config = dict(
    n_kv_head=3,
    d_mlp=768,
    init_std_qkv=0.0224,
    init_std_down=0.00456,
    dataset='wikipedia_en',
)
Each number is 128 + 24 x the weight over its row's rms, rounded and kept within 0 to 255. Layers, rows and columns count from 0. Numbers have three digits each. The size before them is the row's rms in percent of the matrix's.

# layer 8 MLP up, 768x192, rms 0.113, rows 15-110, columns 0-31
099:104113098108134116140121097093102147165124089122127126150084141140098134114148096127142144125157
090:140174136120116150155131179103122099099099130165114134117114122101094136135126079142165124141125
116:115109131132155105108164149130132097145125113120181093138106127116146098159084120134157118112146
096:127167174138113148120114147104114108122125126155162138135117123100189127107137135152130140107098
110:114158122091122151198105116145125134134135096126127119137122131114128116138128143093112149107136
113:168157121096123129153143140124138095102203119138153102133126135084153103138165135110139114107134
098:154146136108144155111116141119112110127132139116134121121126102154147128134143102111137153170158
089:088174119142113098116139116113106138133143116109090126128121114128133145112134134139092100099127
102:194135127161135111132168117159103135141126101149170085119157097177135115113107113134164136130117
108:108144149144149107122137111122113121125135163121130142130146131130125134106112157158066142134137
093:121150169135098135129156120157075118146095149145129130143102149135171131164132143121129126120152
103:136124104128138127117112153094100100089163115144095122142156168142141139149152120103136136180122
095:138156111143103095109140113156103153102152112122100118137143161170124165141137166124116116111155
100:105109142103109111135149140108151130100154121109143146142144136110112126104126153149100119162143
097:093138143135123124140140109129167145123069155180121091116146116134126176117129108132091146128111
099:116144157085109160124141130089159161117079139103114132133124164144145168130174140162094163151108
111:136108148147114123131109145146085122131135134140124130118132105108125137126094128104106136180101
097:133140054160117135154096095142152089132097105150110118129134136149178133162160190136163150135152
109:127118075123135106147144156114110116151139146154119121120106136120111156124173134096111140155146
104:110151155108170145158192156148142152161125119156127109132141114134159117163139156097120111135126
094:174182104106136179131154109161125135099104126118140121123150140172075097142081152122109109118124
097:159122144127152114159126157136091135103197094131161074142126170118122132133136096141134137111168
099:102132125147100133113137142143122149136139134145115132130095103149141132170166100119134153112110
099:128132142149123154139154129102142135116097169130159115143108123084145149117138116148057114107127
097:119147121157117136104144108164105096131132123117166110142120146118092106104143110153168084153146
101:137116170181069097130102164114132155138159087084141129179163122071153157126136117111162120131157
107:122165148128129127128164117124121138139126120098119086149144135115090115150148124104149074139123
094:116079128095141075113109149114152118133122118103135139084119125125171125128153128139136121150164
099:137133153121131132130174143079122112128094105170109145104155139147127110137130147143143138149178
096:110122147123116093111134140138134150126091139136135122106108176106160150044134151147128113128148
090:123138095135122149150142138142136129155104148129170104127081125101059172102158171152131123134128
100:116135135180099098124091158099083141148138077131143081096142123098094080145100131109110141125111
090:082157086151115058160127129152102165123132135141165115136143115128098109138146124139157156109126
113:120158106132105171122158164137105113123106139106101109151154167119128175107166093095107109161175
097:179135129129177129101129116137099125087092069113134156155115105132102138108087101146115167138147
090:129137124118120127118116134151112142190084123123124123153100183147165149153125115146099116088147
104:145088111094185174088130111121096122154148131139159091137117143159141112116083160160128102135129
107:122114155112139088094150088136131144119108134113139132144161128122112143157136111115121100152135
100:138129101131147158141129121151144122130130166131120091127085105122119119134108064123119111134092
098:110127113132152160117128123096141142119119121110145162120084161141122172118145107168116118132168
107:123111108126081151164132120136108163094150118115113121142141136146138112148090168121150109145143
100:149159107133072165158187127110108116132128086150115163136141158131098119155122127126135111119162
106:117090116071113126146152116112096128119108142122085154083133082148116145115115139148141158140146
110:078127150091098065134099112155161148142148123106130066138141154152107090100142163132106115145121
102:129152133147082104155165148130173154093152121116150107100138159103146172126155118135106149145129
102:154161132120101125147106127133159113159106107107129058088107108106142144129121129145119103076111
105:099130128125120128159119149142097128119104068155099107125145192148137115165103107124097153155127
095:184143169174136121141126104092132149078137092100132148129142128138084150153117162129150105142177
097:107083134113087116155096115161112139091097104126116124155120116102102125162111118147146159154159
108:171114121130113131123101120114114172163136085186088133155098135133158124119089148111120151125112
136:106140116111101149140140168136131140117123108154134109146099121140154125134124160141100093103104
095:103129109127157132134134099172182112137142123131125107132138149133127159066127120099153142119128
102:153132131111109114109128115091153100126078103166154135084126146100140133110161163114121156102132
095:163087160162189092139123171169107141166169164144111124094107146153181134096109137164125124148126
086:116157119121149105141152103119128144088116113135128115132143124069123188122092129104072135130132
104:125168118129173126116126134119146123126099063115104119116119158135127161119145111103146130117136
099:123151137129150161164148110123115160113129134094149124129126126112159161117091092121083110161161
101:143158161142108081136121122122116124164084141120121149096097132150131163167121164166111095157133
110:122125137115166121141140107122114171101160126111204118184147115135135145151112115128136139167080
095:154103139092113143088152169158132139124107117131128208127115106133134128095093184163138170155154
093:151134118099153093085143161114117173102153099101172111096100157154129134111151150127151110135105
106:142103104078092184144138094109149124150120095122138126112173105115145121098140109111143091124141
103:165111150123092142126127158124142153120118139119127124097159140117136129127137125121171140115144
109:140066148125093140112140123160157136124150102146102117149139129115128139145152121139140126143121
093:098103130128119126146079173094112161129155150139097136158118083136153133153119098109141104123118
101:107110142145127149130140111107126105157110137086142107126123135124143040120179117143121133148135
099:123118114111153115121147130116142130133108173148141077155107120084109131121097109141107141186160
089:115160124149156110167160121126134159129169127126132148130123148084143124128080127135108141140142
090:157141137115126134118149141185146098115158181164114150093114124115113162142086126118132141134098
098:128111181127106123165174126124119159099144109126128088159095142102089131095142133108094159131137
105:170122161129111142121136124091122094115099126126119092149103091158126143130105156140152131135146
095:132158134145071118112104107120110150164135127155100125103103103138153144145118108110119102117127
095:129120111099127112143133110122139089142139128147115147180102154092124134149151129148169116165134
094:122126095134130134153150115127094161165109139100116141106116138104151140159178149157136144136128
098:145108112091104069095160093133129157107098100134145126156125147118092117086102098114128121160094
106:142123140149165124122114152089146102158163170099173147125145168128088133134083118149118082134135
086:139121167141157100137110132136141140140186120151083135139144122127144148131099127114113107138196
093:142096130159117140134137127148133184125162125157148102157162153172161157105132181156095127140076
092:137123134094079149132123110112108123148107121118130096150097118177092146125117146109152133114122
100:110111116150109092134121133135148097126141132115113160138111152088114114139140125127130124161142
097:179130113123121107097097171140106121136147150150085093138113160124172151154079112129113127133156
101:128180107132091131130109119140136107105151114120111103148140134159102103116115130103095131145084
104:171118131165131136118125157113117124143144138120121194143131091135125147117124099086135101091136
112:159137136149115158084146104114152157105165122102124122077118070132116103122086120124139110122134
103:124096123138121117160155159150154113085094145159145150119144148122136127172112139154125148171133
100:169172137093086084142149122112130113099147068099159118156119084142162114132150128135152120153151
099:150128153094099060101180182108151177100137126127140128070116136089162112167125133156109152081149
100:154123108126124143138121107110151090098133135144146146120158109117108122133114108104129154133121
106:164156155080120137124102098136109108149149134137117124156144152121116119135155104121158129115104
093:133092095102173124081110113094127144141121130150088157105175098142116117133124108112117086125132
104:134132130074121096092125153109146118121078078089135161116137145090173062116196155144122132110100
100:103190127133136087117111104085131156119137128121114135131131151126137131115169136086142132115123
091:125119129139162095126121141149106139119162126155129132118163135120143153163096152137125115120118
095:192131129146127122107085112109102141128185121090157155103129158120123110111143132134103112130131
097:093124179113094080113137151166100147139123141103117160119139115147135117125098162105159105178089
107:145115123145136123116162090117117134118133063102114116170117152118092114114187100150086105131130
# layer 8 MLP down (transposed), 768x192, rms 0.114, rows 15-110, columns 0-31
099:151139125170153126092119144152137125080105100110113125111131116158109077133161166125121111127126
095:122155118114123153153158164124139109115152135121109140111134122114175125149133164121142113133118
113:120151166092154175138119114134143129103081124141112127130141151164089168136143095109123106159146
106:126069111148123169145154150110151073143115118155163161158111124147155138090114143142103121155145
099:086140152116130160060105162121108124110123102157132138129120150094121099098120165130143127112138
108:114124121104136153097145109156075126117103124069123136118075119071140113151140154091131114161094
101:102139096100155099076142080131099117124115142150105119135142085164149091136178105124129109148109
087:128136107108158147121131107117086131093107176084168080164124105116123111145115128123114136141132
109:122096131161160143105094151129156090098081118138087112164118129109129144124126103137112116148116
121:126154079139143098156124174110117165158146156149138125124111148126106124072138151131101059147157
097:129108127123122143122127136110158125123116138160097092102094111168145144134126201109132115121117
101:113081114132123139146091085140086103137099153164118163145119165125128100110121121096094144101142
098:083134093122134163130128145124146130137146164062146118144114150132143183114120143097139157148105
101:134135135143114140162134132102113134123128144088145152116120094130111107177132152177121134139161
097:089121122150117113163094115155097085139128144100150132126152146143107141131111124118111133161121
098:148153188147131119129118112112136134098115121171098148161124101112125115094132168114122133121102
107:143158127121144091140130133099169122166182145102143124126086168070143137135114128118149070112111
092:125133153164134123111126129146151115110139149156100089143141116150112103127111119105129115180120
107:146135134145128117150141105097143103108187130160119144140139130147110122140122126077078126137126
099:139100124090114143065122143122153109143168105131136123097145184116079143098150130117146135162142
086:159130103150142146158138127113130167159149159151142156107167127110172151092153131104160179068152
104:100117138184121133079179103113140133133157122081110131105126115131140129160150111091127155126097
093:142154125111129135130086099157088143114136145132147121149156163157121080111119154123092122151120
104:119102144083109111095124122151139128119112137078096105134139106110086081110118141127138088117105
102:130118159132090115110135070095120116146130110129163102133134100132144126114124144128161157108146
100:122093115145146144141138126155178136111153162150130149130091136105153123105108147107161101132187
104:115128111150121162105159058136138102177127153112142135128090177127090128150147190173151147127102
093:128156128173114164153117083111161120103162119134108119106111099128105117095119124122137132127117
102:104153163132135146143168131126118140081145136132113097096120141111121148153122124148144092160128
102:094129117109122134165098183093109175174178147111120147122121171107116152159126137099110152119114
085:151095178167110102147127154104154147150114140111157137123118096109109088118183156114135090095122
105:121145121102115093130124121106104110112143160107116139119135098138085180138134101137145098122062
091:155111178157127124144116146115147137087123154125097082122116145122155131117147145125146107110096
110:125189147128131122119128175114127151126095135121115097119174168152128099085123116109115156155113
101:146132094136173142099167186156155175136109147151106142109103127147144132131120098134116113102138
085:109121160113124132158103163099143163095162137115146117126110136104175127123116132138131107130123
106:151144153121155131162146114142083116067112099155100091066147109078126106120122110124135143129103
101:127105132125137126128134096118130071114081105187121105122130083157135126160179125133141139085144
096:125089131072119140135153120116094128156105094144116127125167127157131094145142156130108133129140
109:084114094128122154164128119111162109126161129115174121149133129133146110069119149113147101120071
106:115151084113127110133106123156160130130142130096112139133135130066152145144080160112140136114088
105:130135103114134137144140174104152115116148114146129130149165128085110104175135110121142078100143
091:144164125142129102153100121122144156173167103121135117132158148129094127149148143153116109131133
107:119154153103162104129114102146149086124100111157137117110098126132071137125118166130151166121122
101:132142146128126100129103092196093114114107151153124104128079116154106111148159126183135131148128
101:117130096152130135110101142091135142115125089138138172091108088148096157116092139130141121127161
114:146108173090181133130063107135105133150157116103074142118127153147145120100114084164140166118119
095:141122097147146122113151134124096123118073147148111118130115125107126094096132131132125105168113
098:087112189135140130135134156145126169152094151171115131146115133132119114173137127146117071110097
109:123142145113147124129133112138135149098110136146115087110152157084137143126106170081122182076104
111:107147080133114136112127122135125188159133094120155108161120121174134149162101153117109086167107
093:151132165150138136127147137101117112110117111160099107134142120136132121093146133151162160139135
099:121135162145082153072101132128116134125096150124106127133155133160094126106088105159109106087100
097:169068119151134156130123128159105149111102139145165117118115134128112155177136140133141164136099
093:118122118134110152142120142135129112150173184131167085139106107154145137144124153153134129142149
110:097131172165094114152115149139143160170134157107132119113121145127107115133119152157162108131111
098:145160125152096113145118160112108112147125106088127145173126119120078105088131121122140122149148
098:139165144174156119150128108164132142123158133136155165150098110100164104150136121101146137121118
108:184145094134130117152089188135120140146136137148125128138117100142180074147108073147117155126118
100:112152159153104100136127125149149079154139117163112128104210071155105111160127120139122118137165
079:161102115122138127125138135161115145130148107138120096178136067140145165102101117087145159078152
111:108123090087138111109142132145139158092112142143114114155137185150134116144114085132169173118134
094:084167141104129164142105078194164109144110105125101115146115105152163121125154090142120126171111
109:100128144132130122128103163118109108170185096095096141058141138133158126106090145103149094137132
098:148124107121143134088143116153104131143145141156150143113103139142156134144112161157128104082148
102:145066115128154116102126108152136107126096141128147114123111134134109144154093141134167110094118
098:145199136167120133123155126111080106091143131133123112127165120133128125125114135124101129166122
091:096122129129133148124123124116134127112118110185108144155181142131113148138110079126144126089117
096:144125079101120103134133108156128102086150130114091108128104111153158150180143095106130144114118
093:101120124142116089083073152140154127119129144120084116084109184126143127095140138110144134130088
103:123123090167102124096153119087142132160152101165097095105116140158120159129092121096144102109083
107:183089157133133133111135109100086126133156073114133123088136070154105136125125106120114117123148
097:133132159157151101100193141128158165145091144143082147139101115122153105108136120150134085132155
091:123173159132066122118136140134101110109123084163133108120161160131120113151120134112124116130080
098:124133138113144146128142132150181139141146126148122118120117141133135149088115133133103128099140
105:121124145142131127112120140131141139085084138129171139153130131151120127083118135081123150148137
088:149130157141115123139124134113090122103139155074130118134149113144156123132159153101171099137138
097:184138112100131098130167107168149109090127126134125124153149115173097089140085087113173146110150
097:130118126102142145138156129139123172103115113149115138148129107164124164113159123133146146127120
105:078159151096117091089133117110100143119156171066108133142147128120134188134113103107103107143130
095:135129142122115101126095100165143120120150156105121087129123135114147153118120142130091082120158
103:168160123121116126096167144130134120116149144162140114154104102150100102142127161086146150120111
089:108178101113099169163156123135104117082094119138131079118123102129152131095117125154117164176124
102:123126129138127133118108121147133139142105158158105120154122146156059104093108133188122135117071
099:117140128157124142119149129117126108097173124087099152168159144158144091125129061123155144107124
105:165117112148142127120137138067147125173093146123127140125143123125122128131087094106115133145094
111:139084158114126129132128098128104158119139128155137165157120132097119109156125107085103182079129
104:126135137135106121112152173106110116142132163097106146106103138145126136166104128160159087117094
111:096100149139094061147115105170157138131128149163111139116153156093122126113127112192133136158132
098:123125091066169156103066137146127124137135132141115138152141180147072134118086101114143092128121
119:129139108096175106118114108157121128121090114118138160140145149106128136132141128142147127155111
094:147132120128140133114088133158088116138160144117137144099154148152128110173157136144133121127128
088:163082161107149112160159140157144133156168131127103118142154156097146146107155115110126117106145
098:096123144105063150101147109143135103086131121133126102128133167132128140102150133109133159100140
089:105130121066165094097146114172127141159132113123120096145090138124136094146110118102132085126136
117:157079104141107122137187076180135128106110086123158135128144120133138130133151101173112112112130